Weights of a small transformer language model.
Size: 13 layers, width 96, MLP 384 GELU, 3.51M parameters.
Architecture: LayerNorm before each block, rotary positions, biases, untied embeddings, attention and MLP in parallel, capped logits.
Training: a variant of Muon for these matrices, 144M tokens, 8759 steps.
Each number is 50 + 15 x the weight over its row's rms, rounded and kept within 0 to 99. Layers, rows and columns count from 0. The size before them is the row's rms in percent of the matrix's.

# k: layer 4 attention key, 192x96, rms 0.11, rows 54-63, columns 0-95
# q: layer 4 attention query, 192x96, rms 0.109, rows 55-63, columns 0-95
# v: layer 4 attention value, 192x96, rms 0.113, rows 32-58, columns 0-95
# o: layer 4 attention output (transposed), 192x96, rms 0.0978, rows 32-57, columns 0-95
k54 095:70 31 28 59 36 46 71 37 65 70 68 24 43 69 54 92 34 78 50 66 57 45 74 74 28 41 32 36 29 46 49 43 63 59 51 35 68 46 53 52 37 42 42 58 78 35 48 49 57 55 48 28 44 50 41 31 77 50 61 35 59 65 49 38 48 21 53 47 66 68 44 67 41 38 73 43 57 38 55 52 35 19 47 50 46 43 28 65 66 66 65 42 80 37 41 53
q55 098:38 46 65 41 42 52 28 53 44 58 67 32 48 52 55 65 45 49 52 63 37 76 39 65 24 47 36 38 59 70 92 29 48 47 68 33 71 66 33 48 45 71 59 66 55 39 61 42 75 46 46 79 68 59 20 50 52 56 41 54 29 47 41 57 52 76 68 44 55 30 45 41 48 09 43 48 25 51 45 75 43 57 71 38 57 40 22 30 65 48 48 76 44 33 51 28
k55 096:64 46 56 53 12 36 82 43 54 62 66 29 58 58 32 40 80 56 29 60 57 60 66 77 39 41 74 72 29 12 55 54 47 27 37 16 52 43 48 51 57 58 77 28 52 76 59 55 78 43 50 33 48 53 65 62 39 25 38 36 48 44 38 58 39 34 51 39 49 54 56 62 52 42 48 42 47 61 56 41 56 07 48 47 73 59 48 59 57 44 65 45 42 54 45 69
q56 105:12 52 44 40 48 33 31 29 32 73 49 26 42 37 29 37 46 61 65 67 60 55 63 57 62 56 14 65 63 45 40 47 72 35 52 44 99 45 49 56 33 38 40 32 63 57 41 55 41 38 42 71 70 70 60 38 33 37 29 58 57 42 39 56 38 39 54 57 47 50 72 28 52 58 38 78 73 78 43 41 52 51 66 49 52 27 49 50 49 39 52 60 59 42 41 70
k56 099:63 42 57 54 75 39 54 41 47 46 39 72 64 41 51 48 58 48 64 40 31 32 71 65 64 49 29 60 57 43 34 66 39 75 46 49 64 67 27 75 41 67 58 28 29 48 48 78 50 41 31 25 49 36 62 35 31 46 54 40 60 70 54 16 41 46 25 49 61 92 67 62 53 43 51 62 56 35 66 59 39 33 18 43 74 79 69 31 53 53 47 37 45 64 50 62
q57 100:32 63 32 36 55 59 48 31 71 35 69 59 42 52 65 62 47 75 60 59 43 59 48 47 67 48 54 66 46 62 49 39 71 81 35 44 33 41 59 58 50 44 46 85 42 71 33 46 73 32 40 42 57 50 77 26 35 12 43 34 63 88 41 60 66 39 39 38 36 22 72 52 33 65 35 39 37 38 46 59 38 55 56 26 75 39 40 34 39 60 34 58 47 68 62 61
k57 095:48 45 50 62 30 28 59 44 15 39 72 67 62 47 58 83 48 27 57 34 63 77 50 61 21 40 60 61 65 45 37 62 37 59 44 50 38 81 67 47 30 35 63 49 39 47 78 64 28 50 83 38 42 66 32 64 74 53 61 45 57 17 57 60 56 34 68 24 60 22 73 59 57 54 48 61 31 32 52 55 56 54 50 55 45 60 45 48 26 50 34 46 40 50 55 67
q58 099:77 30 48 64 58 49 64 39 58 56 60 25 30 71 52 24 17 63 28 42 33 65 33 60 23 48 42 60 34 55 60 70 39 48 48 44 69 76 59 10 25 33 40 43 48 73 67 50 31 32 64 68 25 40 59 39 57 42 62 67 57 36 65 59 53 39 34 53 59 48 80 44 49 66 68 51 69 42 57 37 59 61 39 45 55 57 49 33 65 42 63 42 14 52 56 45
k58 101:53 43 62 61 29 46 33 50 38 61 35 56 49 48 36 60 68 77 66 62 36 57 52 44 47 49 47 37 52 40 60 39 18 63 53 46 29 41 50 66 72 63 69 56 34 16 58 52 57 64 55 66 65 42 66 65 50 34 15 55 53 54 40 66 75 50 59 56 57 35 55 83 17 46 23 54 69 49 68 51 48 25 19 63 41 32 60 66 89 41 40 40 53 40 43 26
q59 099:51 34 57 57 88 77 49 26 43 46 36 52 71 27 40 43 38 44 60 52 39 49 21 69 46 63 76 48 53 78 69 45 58 45 45 57 51 48 43 70 35 29 36 46 66 28 33 69 47 36 37 42 05 57 71 59 53 82 65 58 44 52 65 60 18 54 65 59 54 46 50 41 51 43 36 21 58 27 67 47 63 28 37 58 58 77 48 47 36 50 39 47 53 52 58 69
k59 095:32 60 49 29 54 51 26 55 60 72 76 49 49 55 62 49 62 46 38 30 60 47 71 39 42 66 35 56 62 42 85 55 66 41 81 66 48 78 49 31 76 68 62 44 53 41 49 23 25 65 57 37 46 40 49 45 48 17 55 52 60 44 52 52 52 67 18 50 65 84 33 44 57 48 35 68 21 25 47 50 46 32 62 84 39 37 40 56 60 39 45 59 45 37 35 38
q60 105:55 45 58 74 59 54 49 62 51 53 37 68 32 72 53 30 43 38 76 43 46 59 25 44 50 54 28 35 60 62 54 70 38 27 67 56 62 32 65 46 82 46 40 45 43 75 51 50 70 48 59 54 44 53 63 41 42 39 44 52 30 69 37 34 38 73 56 29 21 26 49 38 39 39 54 61 19 54 35 85 54 46 58 47 84 28 48 32 60 76 69 47 58 19 65 44
k60 109:56 74 31 45 61 17 73 21 48 53 72 44 48 56 25 52 62 36 69 29 68 51 59 45 43 47 85 69 35 25 45 53 66 52 37 65 67 43 50 49 68 43 78 62 34 30 44 44 45 65 48 22 46 65 60 52 71 57 45 26 40 46 46 55 28 51 75 50 51 45 79 69 34 49 53 69 60 68 78 30 47 78 27 47 41 28 49 53 51 41 32 49 40 41 46 47
q61 101:16 70 40 43 35 43 49 33 56 57 46 53 61 76 63 45 38 59 56 57 52 27 60 50 60 49 57 60 52 63 88 17 69 69 32 51 28 33 73 41 36 48 18 18 61 23 53 60 43 59 61 65 40 33 55 69 70 37 59 58 55 46 45 48 63 62 58 45 78 20 62 53 35 49 37 60 22 47 54 40 67 31 48 66 53 39 63 34 40 53 47 55 56 81 68 44
k61 106:85 27 45 50 64 46 42 53 36 54 79 51 49 46 67 49 36 59 04 69 61 54 40 68 47 52 45 56 46 38 74 62 54 27 50 47 69 65 42 67 51 42 35 89 46 41 62 46 28 52 53 57 61 45 48 56 42 51 36 33 54 29 44 63 58 35 34 48 23 66 78 44 56 71 45 79 54 35 69 52 55 49 54 43 71 56 64 54 25 18 44 16 40 29 50 47
q62 102:36 64 54 66 52 45 33 63 48 49 85 65 60 39 49 42 92 43 61 31 43 39 38 60 22 78 49 53 37 66 50 53 66 55 59 52 29 34 54 68 39 24 55 54 75 53 60 63 54 51 60 35 67 50 55 35 44 39 14 39 76 42 40 42 71 52 40 41 56 29 48 25 74 45 43 68 64 26 34 42 44 42 38 49 54 58 86 33 49 44 31 41 80 66 58 59
k62 102:50 26 65 64 52 76 64 11 64 41 57 54 28 46 47 71 20 72 29 21 78 47 58 71 23 41 34 79 57 51 45 38 55 63 39 45 54 63 50 39 36 53 49 69 54 65 83 37 31 26 45 43 63 41 44 44 54 52 53 47 39 62 60 68 63 36 35 69 46 63 59 56 83 47 54 42 55 39 41 33 46 56 36 59 52 60 44 56 45 33 86 47 33 55 35 63
q63 101:38 37 35 32 80 60 53 47 35 55 51 46 29 59 40 47 53 35 31 61 30 59 46 41 42 61 61 34 51 41 32 75 48 36 84 66 48 36 31 47 35 52 55 70 16 37 47 43 64 32 78 65 71 31 55 59 41 55 67 51 37 41 22 51 44 76 79 35 43 65 58 45 85 42 60 32 43 64 76 39 65 51 41 75 49 56 60 45 40 34 44 79 36 72 46 54
k63 104:46 33 89 41 59 30 34 42 42 58 60 54 68 50 49 67 76 31 74 63 53 65 55 34 55 38 55 55 47 43 58 21 60 38 62 29 52 67 28 36 53 68 49 65 48 41 53 39 66 66 39 38 49 50 29 33 31 50 54 48 40 35 56 47 53 56 64 55 50 33 48 68 61 64 52 57 62 65 41 48 29 44 69 48 36 09 18 48 55 93 14 69 66 67 37 49
v32 090:58 31 71 46 40 58 52 41 32 34 31 88 47 61 47 60 52 53 33 87 51 59 65 45 55 56 38 67 69 54 76 17 59 51 30 62 48 68 62 37 51 68 45 41 55 65 48 63 71 55 27 41 69 58 53 51 53 41 26 46 44 53 34 38 27 50 29 63 53 53 28 51 62 39 58 53 52 71 39 66 33 39 60 40 46 75 48 69 64 55 10 78 27 48 24 37
o32 094:81 58 47 46 44 45 47 27 35 23 46 50 59 53 59 45 33 46 53 41 48 54 41 70 43 55 65 73 58 71 41 33 30 51 54 81 38 64 38 37 81 39 53 38 48 45 45 25 46 47 50 32 57 54 46 48 73 19 32 47 54 60 34 47 63 53 75 33 38 43 70 86 47 33 61 84 51 51 49 58 79 21 69 33 71 26 26 47 41 73 66 49 61 44 42 47
v33 103:15 37 66 23 76 48 38 68 60 59 59 50 55 29 60 61 38 73 66 46 50 54 50 67 46 47 41 56 61 41 79 33 29 53 54 62 36 75 37 52 46 61 32 54 54 15 56 53 49 63 59 79 70 42 68 54 43 39 90 46 37 35 59 44 67 74 46 46 33 36 59 58 46 38 50 62 48 75 42 25 53 37 32 24 36 46 60 57 42 71 41 26 29 40 50 33
o33 105:47 48 77 55 50 63 26 60 59 71 07 69 46 49 51 40 48 56 61 69 67 23 43 62 54 70 48 43 50 35 67 31 25 65 54 28 46 37 49 59 46 44 46 39 49 50 27 44 46 66 67 40 68 62 29 47 39 55 33 66 37 59 69 87 24 45 50 61 20 64 65 38 64 44 53 67 41 58 46 19 63 69 48 56 33 29 75 51 65 59 42 33 30 56 53 71
v34 111:59 43 46 67 33 34 35 34 31 37 59 66 72 42 62 67 52 61 38 41 47 49 24 37 19 68 43 51 39 25 64 41 50 46 49 65 69 65 51 72 34 47 60 53 51 43 25 44 37 34 76 48 29 55 30 60 37 72 48 29 53 60 78 63 70 37 17 66 49 48 57 52 51 32 32 73 53 47 34 76 50 78 74 74 42 57 50 34 67 44 50 28 61 42 55 22
o34 097:66 33 30 57 49 22 60 57 41 47 82 42 63 50 54 62 42 40 46 64 45 73 54 59 27 45 67 59 73 47 61 21 40 55 55 45 36 67 19 59 53 59 65 56 71 54 41 57 55 52 56 30 25 63 60 40 53 61 68 37 47 74 60 50 51 58 36 33 57 58 39 60 21 50 40 49 61 40 19 74 25 71 46 93 43 33 62 25 57 73 35 35 48 42 45 28
v35 110:46 47 57 65 57 36 56 46 33 46 43 49 48 42 74 46 51 63 45 49 82 47 44 60 38 18 46 45 37 42 53 49 51 31 58 37 35 48 70 35 40 47 39 58 15 66 77 43 47 56 67 74 59 43 62 61 46 71 68 41 52 28 54 68 54 32 58 23 36 50 18 52 47 80 78 75 42 52 13 82 29 56 64 23 49 67 41 38 56 53 52 48 46 41 54 79
o35 102:27 47 51 45 31 42 51 77 51 60 59 39 56 95 45 48 59 56 29 52 67 61 67 28 34 46 42 48 56 70 68 37 25 24 74 44 51 58 48 39 62 57 32 72 33 47 86 40 29 69 58 58 52 54 46 42 36 33 52 68 39 42 50 62 52 78 69 54 39 50 70 42 24 63 29 24 68 46 61 55 53 45 76 56 50 25 40 52 72 36 38 44 31 31 60 40
v36 105:50 38 50 48 64 61 60 54 46 42 34 39 51 72 24 60 45 57 43 49 42 44 50 39 39 66 53 48 50 75 55 56 58 32 43 37 31 69 40 39 80 45 09 22 51 91 61 29 62 51 58 61 49 60 29 38 63 42 37 53 36 40 28 48 54 57 50 67 46 80 47 57 75 55 22 40 58 68 29 63 25 56 35 59 76 35 68 24 49 46 69 54 67 58 51 83
o36 102:22 48 60 56 54 36 64 60 46 63 77 35 49 56 49 32 67 76 50 10 56 50 44 35 55 49 81 62 32 39 47 50 30 67 39 83 39 65 31 54 72 45 35 39 63 39 40 15 43 55 30 28 47 21 36 60 46 53 51 56 52 25 54 58 45 52 43 41 51 50 38 51 42 69 38 60 58 43 59 77 42 68 44 64 63 55 27 65 23 65 66 57 49 50 75 82
v37 095:88 45 41 72 59 49 91 51 54 53 31 39 42 50 38 37 65 38 63 32 39 36 50 35 52 52 46 38 32 65 23 66 64 47 56 58 45 60 30 54 23 57 52 37 35 51 26 51 33 59 43 58 83 55 48 58 58 43 50 43 24 50 43 32 46 42 51 41 61 22 36 46 40 39 85 66 67 55 33 80 47 22 44 60 64 31 32 58 69 35 50 56 55 75 52 78
o37 091:37 53 44 57 57 39 64 45 54 35 27 24 42 53 33 40 48 17 64 38 42 60 44 58 71 47 46 36 46 75 62 57 52 53 42 64 54 82 52 52 46 67 40 50 43 60 66 81 63 43 63 50 57 45 89 33 33 52 54 53 59 18 34 46 59 49 54 55 58 10 61 47 73 50 35 25 49 62 79 78 46 30 57 57 39 66 24 22 41 38 71 60 28 52 58 49
v38 096:33 73 61 47 79 57 51 36 53 52 51 48 26 53 27 46 69 63 31 26 54 37 57 42 45 52 53 42 36 71 31 70 29 73 70 58 72 60 39 85 45 61 54 26 36 33 51 64 46 46 53 60 41 31 58 45 44 41 37 65 50 62 35 71 58 13 59 30 87 53 58 64 56 45 41 32 31 59 66 69 55 60 48 57 53 52 75 34 43 68 26 76 27 46 52 40
o38 106:22 67 67 18 31 37 41 64 50 41 52 75 58 47 68 34 59 44 30 54 17 48 69 53 45 69 38 47 34 63 74 65 46 52 33 50 68 67 23 59 34 79 40 61 35 19 37 57 42 37 80 68 52 31 49 45 45 76 45 47 56 49 63 32 43 54 24 53 48 50 47 52 56 32 29 45 63 45 54 54 60 57 67 53 70 44 51 45 46 85 25 57 56 76 33 62
v39 108:47 36 53 40 50 47 60 69 34 45 30 41 42 26 68 26 28 51 48 23 66 72 60 30 57 33 67 69 66 56 56 19 54 50 45 61 34 62 34 35 64 49 55 32 64 53 34 26 19 66 39 39 57 72 64 51 49 60 76 53 42 77 72 75 53 34 50 48 85 58 44 62 30 59 44 53 45 47 67 67 40 65 40 35 37 76 67 45 53 56 61 30 28 66 58 37
o39 113:44 63 85 61 63 52 46 56 65 87 49 30 52 44 49 59 59 74 37 55 34 23 34 33 32 08 35 36 51 26 52 26 56 50 47 71 58 50 41 39 32 41 59 40 52 41 19 59 07 67 38 60 71 64 59 61 61 37 77 35 45 41 64 46 53 50 63 61 51 43 65 55 40 45 47 39 71 47 54 35 64 54 62 56 48 49 41 27 82 49 66 67 47 61 42 60
v40 100:99 66 56 48 43 44 51 60 51 20 30 34 78 62 40 54 41 71 42 54 24 27 48 61 57 62 52 52 38 47 39 40 31 61 46 50 46 68 57 52 74 38 60 34 66 36 48 40 69 50 39 62 45 35 30 62 82 48 40 60 49 64 43 69 59 39 44 35 54 69 54 48 48 57 60 49 40 40 27 45 49 54 61 53 33 32 55 40 45 58 64 46 13 52 84 97
o40 106:17 65 83 62 33 49 69 31 57 49 62 57 60 58 21 48 52 70 43 45 17 77 39 47 35 58 78 44 47 51 53 61 57 62 50 55 51 32 38 60 63 35 66 50 65 35 53 41 32 36 48 39 34 23 37 62 35 63 62 62 52 37 51 81 59 58 72 52 67 48 56 43 48 51 42 47 28 50 52 78 45 68 30 73 58 52 21 44 75 15 28 64 38 36 47 52
v41 096:46 52 73 45 48 82 66 84 31 62 60 75 61 39 50 45 57 81 58 54 48 65 61 68 33 60 34 34 25 67 35 45 73 56 67 40 41 12 55 49 46 38 47 45 37 55 30 47 66 52 37 39 45 36 34 52 35 23 56 66 67 48 56 53 65 85 79 41 50 33 40 39 47 37 41 57 38 43 23 40 67 63 55 55 28 72 62 32 40 29 50 45 72 49 52 44
o41 097:33 66 55 35 34 56 63 63 20 64 65 56 51 56 34 41 50 46 47 47 28 52 55 53 87 67 60 55 40 40 50 28 53 58 43 40 46 44 61 42 31 30 27 32 37 59 57 55 43 35 55 39 34 54 80 34 29 54 32 64 62 39 72 45 58 81 79 76 53 64 50 36 22 51 51 36 75 42 55 55 55 25 27 42 68 42 81 53 35 48 36 60 86 49 53 67
v42 094:39 67 57 53 54 33 27 53 49 58 47 58 37 46 49 30 78 49 47 52 41 74 89 46 47 40 73 76 55 61 40 43 38 34 75 34 41 42 62 55 34 34 63 55 44 52 67 37 51 50 59 52 73 47 60 32 41 46 47 56 89 32 60 68 42 54 88 03 46 73 46 43 30 51 37 53 41 51 77 33 39 46 37 43 32 38 47 49 67 68 75 61 46 27 45 44
o42 097:56 41 67 39 31 53 32 66 82 45 42 56 42 69 43 61 71 53 34 67 48 33 54 35 38 52 41 31 25 47 41 42 41 09 62 35 56 34 61 70 50 33 38 70 46 59 27 54 38 47 76 67 68 60 25 68 39 56 39 42 61 33 62 34 56 72 36 45 49 72 47 28 47 60 60 34 54 63 50 58 41 41 72 44 45 68 81 66 50 33 37 84 61 31 41 74
v43 106:51 54 76 59 52 71 49 68 52 56 60 49 38 99 42 42 82 61 59 29 69 36 53 49 65 63 22 39 65 59 53 19 59 36 61 70 60 54 55 51 57 46 68 52 53 37 24 28 68 39 78 60 42 47 52 62 54 51 66 76 25 44 32 22 45 63 27 44 65 41 53 64 36 63 49 26 31 39 33 51 44 51 54 37 58 41 32 54 36 30 45 30 60 57 27 38
o43 106:24 64 57 60 51 63 35 48 32 39 52 57 73 70 54 36 47 66 39 74 53 65 84 65 70 50 47 49 47 40 45 42 41 34 48 47 37 53 63 31 50 30 64 42 44 48 46 62 48 52 65 60 65 50 36 62 39 71 42 64 42 46 49 48 85 23 37 76 59 30 30 46 32 25 51 67 47 61 28 27 36 38 12 61 34 26 36 51 68 68 70 73 32 61 72 44
v44 105:44 58 58 56 30 36 67 44 50 29 21 49 49 32 79 46 17 77 58 59 59 53 33 71 49 68 42 66 56 60 52 65 57 87 71 45 52 80 67 45 62 46 24 44 48 59 30 47 61 23 33 36 54 22 66 51 71 53 45 54 67 36 42 44 52 35 38 46 45 66 62 50 51 25 42 65 24 56 52 37 56 42 39 78 42 23 42 61 59 67 26 46 44 28 49 52
o44 095:49 58 77 24 28 19 45 54 65 64 47 38 75 54 70 20 35 69 54 35 52 54 38 69 14 72 57 38 41 62 49 47 54 65 58 52 21 48 25 56 41 54 37 56 47 44 66 38 88 40 34 64 31 24 41 21 40 51 59 56 37 50 35 47 59 64 76 56 41 56 50 52 56 36 72 67 39 45 48 46 85 44 55 50 44 67 57 50 53 59 76 70 45 45 53 36
v45 099:40 44 50 51 69 49 45 68 56 49 55 37 22 31 62 64 57 44 48 62 52 63 30 60 60 48 64 56 65 74 55 52 70 32 72 40 54 57 69 58 72 40 31 28 39 39 27 46 41 39 48 54 60 70 41 28 97 25 16 46 33 11 54 39 34 38 78 78 51 63 50 69 63 56 47 65 46 37 62 55 50 53 60 33 54 53 30 32 63 59 42 30 54 52 63 68
o45 103:60 56 41 52 75 36 28 57 73 85 54 60 38 64 65 36 48 58 32 12 38 50 48 50 35 54 70 37 59 51 54 43 41 32 50 64 64 50 68 22 56 79 39 44 35 37 41 38 41 71 46 35 40 52 28 26 61 37 30 63 57 37 46 56 38 66 68 68 55 49 40 54 55 51 24 54 41 24 45 71 57 51 64 54 20 70 68 74 42 60 67 86 29 52 53 50
v46 098:65 39 51 57 80 35 26 53 62 43 51 31 59 50 48 44 59 40 45 48 49 62 48 36 72 43 64 33 62 38 75 51 22 56 67 53 57 51 20 27 38 58 45 16 61 41 42 59 59 44 79 53 50 42 40 69 34 26 60 52 61 55 58 72 68 62 62 19 85 46 40 48 52 40 50 40 65 66 51 49 23 72 42 40 76 76 56 56 47 60 12 45 35 70 33 45
o46 092:43 37 49 49 46 70 32 57 47 53 47 45 80 35 55 71 35 44 26 80 64 47 47 55 35 61 53 46 66 43 73 52 62 37 41 23 75 84 49 46 75 45 45 22 58 58 44 56 23 41 61 33 59 52 42 45 66 51 44 52 56 26 63 70 47 85 28 44 30 42 40 55 52 68 36 31 24 81 45 29 55 54 61 47 72 59 54 14 34 65 47 40 50 67 46 58
v47 101:52 49 38 72 62 52 37 31 69 39 53 45 94 48 38 34 49 54 40 51 68 41 38 47 47 22 79 63 70 59 58 45 81 58 71 40 85 30 42 46 60 51 54 33 70 59 50 58 54 42 78 32 39 29 70 52 65 59 47 67 71 48 77 55 43 42 49 36 40 26 41 34 31 27 68 59 35 37 42 20 49 32 36 36 45 49 68 70 51 54 39 30 45 58 43 48
o47 101:46 51 80 60 62 59 43 68 82 32 42 38 52 50 64 73 43 38 35 62 71 55 61 59 55 36 30 09 49 42 72 50 71 55 67 00 41 31 54 60 66 72 41 42 70 54 34 59 47 42 52 62 45 43 50 52 42 47 67 59 67 38 27 49 82 41 59 63 54 46 29 55 30 50 82 27 29 34 39 49 48 33 49 49 45 65 57 36 42 34 57 45 71 34 51 49
v48 104:47 71 52 60 61 56 33 54 46 34 80 41 19 52 57 39 11 36 65 30 58 75 33 69 61 54 39 68 55 59 61 58 57 69 58 58 38 35 33 57 48 37 57 35 77 46 36 63 63 45 32 19 50 43 62 54 48 55 59 30 57 63 74 58 43 37 41 41 71 17 33 49 51 53 56 75 34 54 48 69 51 37 66 48 06 61 45 28 56 48 67 29 50 39 66 37
o48 110:55 26 60 47 64 72 61 51 50 84 62 57 21 50 56 55 37 63 58 60 34 50 58 38 39 55 46 44 51 40 55 47 44 52 51 59 62 38 14 52 31 47 63 12 52 44 65 71 62 51 34 78 45 23 45 44 57 36 56 71 56 36 54 29 49 40 64 75 75 34 40 36 34 31 44 55 54 57 49 48 42 56 68 37 21 57 99 35 66 47 59 70 39 33 39 57
v49 101:72 40 68 52 78 15 55 63 50 57 49 56 33 21 66 51 34 53 55 49 54 60 61 60 52 56 33 70 29 47 53 41 55 80 54 50 46 24 43 36 37 66 59 57 59 47 43 52 57 53 16 43 67 67 35 54 61 51 48 37 71 44 31 43 69 29 46 48 14 28 45 70 26 26 59 41 43 81 43 83 69 58 69 64 31 22 44 60 46 53 54 51 31 54 50 38
o49 097:55 42 42 45 50 57 43 63 40 53 27 29 51 26 41 31 49 67 77 25 27 52 32 51 50 48 48 52 70 41 42 50 44 60 31 68 60 54 19 27 60 61 44 49 79 56 62 73 71 55 57 45 55 41 61 40 60 45 58 65 07 78 56 50 66 62 41 47 57 51 66 67 68 25 46 46 61 63 43 70 83 04 65 42 47 40 65 54 53 37 63 46 50 26 43 36
v50 104:56 61 60 60 48 38 52 51 49 58 38 44 43 58 35 49 41 37 60 53 79 32 33 36 69 35 57 21 69 42 53 33 56 47 59 43 47 43 25 65 80 04 49 67 53 63 40 35 27 58 36 12 65 60 27 29 75 61 19 41 48 34 33 55 62 68 48 38 63 48 60 52 50 50 48 49 37 49 61 37 54 70 79 38 66 38 42 70 62 70 61 49 65 56 51 82
o50 097:53 45 43 61 69 31 55 87 50 52 82 50 44 30 59 45 71 73 50 41 39 46 54 48 64 63 53 38 61 31 51 55 77 41 49 54 38 60 71 33 55 17 64 54 51 52 43 59 76 55 51 45 39 45 47 42 69 23 62 55 38 54 59 52 44 46 57 43 78 00 39 49 40 61 52 37 26 53 21 45 32 42 60 31 55 48 16 70 61 73 40 67 73 42 30 43
v51 107:69 57 58 50 45 20 53 60 77 46 29 63 11 41 57 61 45 24 76 41 43 35 55 65 54 67 34 60 45 29 55 41 59 57 59 57 60 73 48 39 37 38 56 47 50 33 60 29 57 71 80 47 40 55 62 40 61 61 40 57 52 57 46 25 39 31 62 59 49 49 78 50 44 48 17 22 77 45 35 25 49 34 51 63 80 62 22 58 38 58 56 35 75 57 35 47
o51 101:56 87 55 46 78 34 36 28 52 60 47 54 61 14 59 24 27 46 64 57 66 66 40 35 13 56 55 51 52 59 50 40 51 54 39 47 26 45 44 49 49 48 56 37 39 51 60 58 54 63 44 37 55 63 19 80 61 65 40 49 37 52 38 65 56 28 34 61 46 51 39 42 63 52 77 45 44 78 46 61 35 68 73 44 37 64 60 74 35 16 85 43 32 53 62 54
v52 103:22 32 76 65 67 44 65 50 48 64 36 38 71 60 58 52 82 14 48 64 33 34 42 66 70 32 38 30 61 33 29 64 38 43 44 32 37 63 42 50 52 85 84 43 36 68 44 55 52 61 48 37 72 48 66 52 51 58 68 41 45 60 47 32 24 49 42 54 27 65 42 45 44 56 43 28 54 32 54 77 83 45 53 51 48 32 63 74 49 35 56 58 46 47 63 33
o52 109:55 37 53 35 52 75 69 25 66 56 26 33 49 40 34 49 60 51 62 71 42 52 55 45 67 39 43 58 72 63 54 49 32 63 59 21 51 87 73 49 56 40 57 53 25 57 70 13 77 40 29 65 77 56 44 90 48 43 44 68 22 74 37 24 60 47 39 50 49 53 40 34 63 48 31 36 52 47 48 47 58 48 39 51 38 52 31 75 33 52 56 55 40 65 49 37
v53 103:58 49 26 40 62 55 54 56 18 44 49 53 39 60 48 53 51 69 36 23 72 30 52 65 63 77 79 62 38 46 46 82 67 53 66 56 35 34 48 47 58 35 77 51 56 17 45 07 46 43 54 48 38 49 29 39 55 61 48 55 47 51 55 67 32 65 75 49 26 73 59 53 67 52 45 56 53 22 50 35 68 35 59 52 54 23 58 66 42 67 59 54 69 19 55 38
o53 115:61 69 69 65 70 48 26 62 63 56 50 55 11 49 46 59 69 45 58 51 59 58 42 33 27 55 46 58 40 70 33 77 46 62 42 49 54 26 54 64 36 51 63 45 64 37 48 65 59 44 83 49 47 78 50 51 21 48 43 50 43 29 46 63 50 41 61 28 74 62 39 14 38 59 52 71 42 58 23 37 70 55 40 61 22 65 54 64 40 46 16 27 40 43 72 58
v54 098:62 43 65 53 69 52 36 51 43 46 44 38 40 45 31 56 69 40 40 70 50 42 45 46 54 36 52 27 61 45 37 25 48 54 81 63 58 40 45 47 33 54 48 36 52 41 61 59 74 87 72 46 42 38 22 48 56 27 41 47 53 30 32 37 34 49 70 43 49 52 50 43 56 56 41 80 33 23 82 85 42 40 63 74 33 89 51 52 69 71 50 42 79 62 62 43
o54 097:41 34 50 47 42 37 64 53 61 65 66 45 81 49 66 49 33 19 47 32 29 65 65 40 85 42 56 47 84 59 57 50 51 29 49 39 59 60 60 59 63 55 79 28 38 57 56 38 51 57 61 33 51 49 65 40 55 38 43 83 33 23 58 25 47 79 55 47 30 56 50 55 44 66 41 43 35 40 50 71 42 54 72 42 20 27 54 79 29 43 35 49 76 48 34 45
v55 103:47 52 50 39 53 43 49 74 51 72 63 83 40 32 60 57 50 45 38 46 36 61 45 60 60 60 36 53 46 30 41 42 38 44 72 32 50 25 38 41 39 56 41 39 48 55 38 51 72 37 46 66 54 33 62 63 75 44 92 24 47 19 42 52 55 57 45 65 74 77 88 60 74 30 67 57 51 77 58 58 30 66 61 43 70 47 43 37 36 51 19 71 33 36 41 43
o55 102:60 26 38 31 58 58 34 38 38 44 34 45 39 51 51 24 45 54 71 38 34 45 72 77 19 60 35 33 79 63 37 30 52 61 28 54 74 46 54 57 66 52 31 45 54 52 69 43 16 60 46 53 48 63 33 41 75 67 35 70 43 42 52 37 41 75 58 38 21 72 45 41 63 45 43 63 51 69 63 29 69 35 67 63 70 41 65 32 60 66 34 60 43 49 69 71
v56 104:43 69 57 61 44 51 66 32 50 61 41 37 72 48 50 45 66 67 29 33 28 78 52 44 50 13 80 42 41 55 63 65 68 71 66 56 40 30 49 38 75 50 64 48 53 36 54 27 47 29 63 24 45 40 45 45 33 62 39 40 54 59 47 47 50 67 65 78 53 48 51 34 39 69 43 65 56 60 60 68 23 31 49 74 70 65 69 56 49 33 56 53 23 27 17 28
o56 112:59 67 63 53 73 48 66 64 45 40 48 56 77 66 76 68 48 66 32 46 50 30 64 41 77 31 46 28 64 47 23 44 75 60 17 54 35 60 30 73 60 46 45 37 43 46 36 66 52 50 39 46 48 43 50 51 29 50 57 25 53 61 56 64 59 47 39 52 65 88 62 07 18 26 26 58 70 55 39 52 41 49 42 56 60 57 47 33 39 38 56 59 45 30 59 67
v57 107:50 34 62 27 52 27 42 50 30 37 49 71 57 66 48 23 67 52 59 57 36 69 68 52 36 75 35 38 32 36 35 82 42 38 44 56 76 62 43 80 36 67 62 57 33 51 41 41 64 50 91 25 37 58 57 42 64 49 38 59 74 45 40 54 58 57 65 38 41 73 59 33 55 38 50 52 91 46 64 30 54 34 60 35 26 39 53 57 67 32 56 60 40 29 51 51
o57 112:44 31 37 41 53 30 31 36 27 40 41 48 48 56 32 57 72 51 54 58 52 57 58 52 29 71 55 46 45 49 22 53 66 55 70 07 69 36 63 39 50 44 45 42 44 68 45 37 71 37 80 43 47 81 31 70 41 44 42 41 48 59 45 41 49 62 50 59 61 98 36 58 74 45 57 48 71 50 39 67 47 83 30 66 42 51 40 52 49 46 49 33 37 73 26 75
v58 108:55 42 46 40 49 15 42 58 63 77 59 60 58 55 39 49 32 54 64 71 49 43 36 40 42 16 54 30 51 37 38 60 58 81 38 50 52 36 77 87 13 50 45 52 63 39 60 59 46 82 35 49 45 51 74 68 53 62 58 52 69 56 68 60 31 32 65 28 48 57 35 19 52 59 67 72 48 50 33 54 63 63 32 41 22 50 55 43 46 48 56 66 27 45 41 29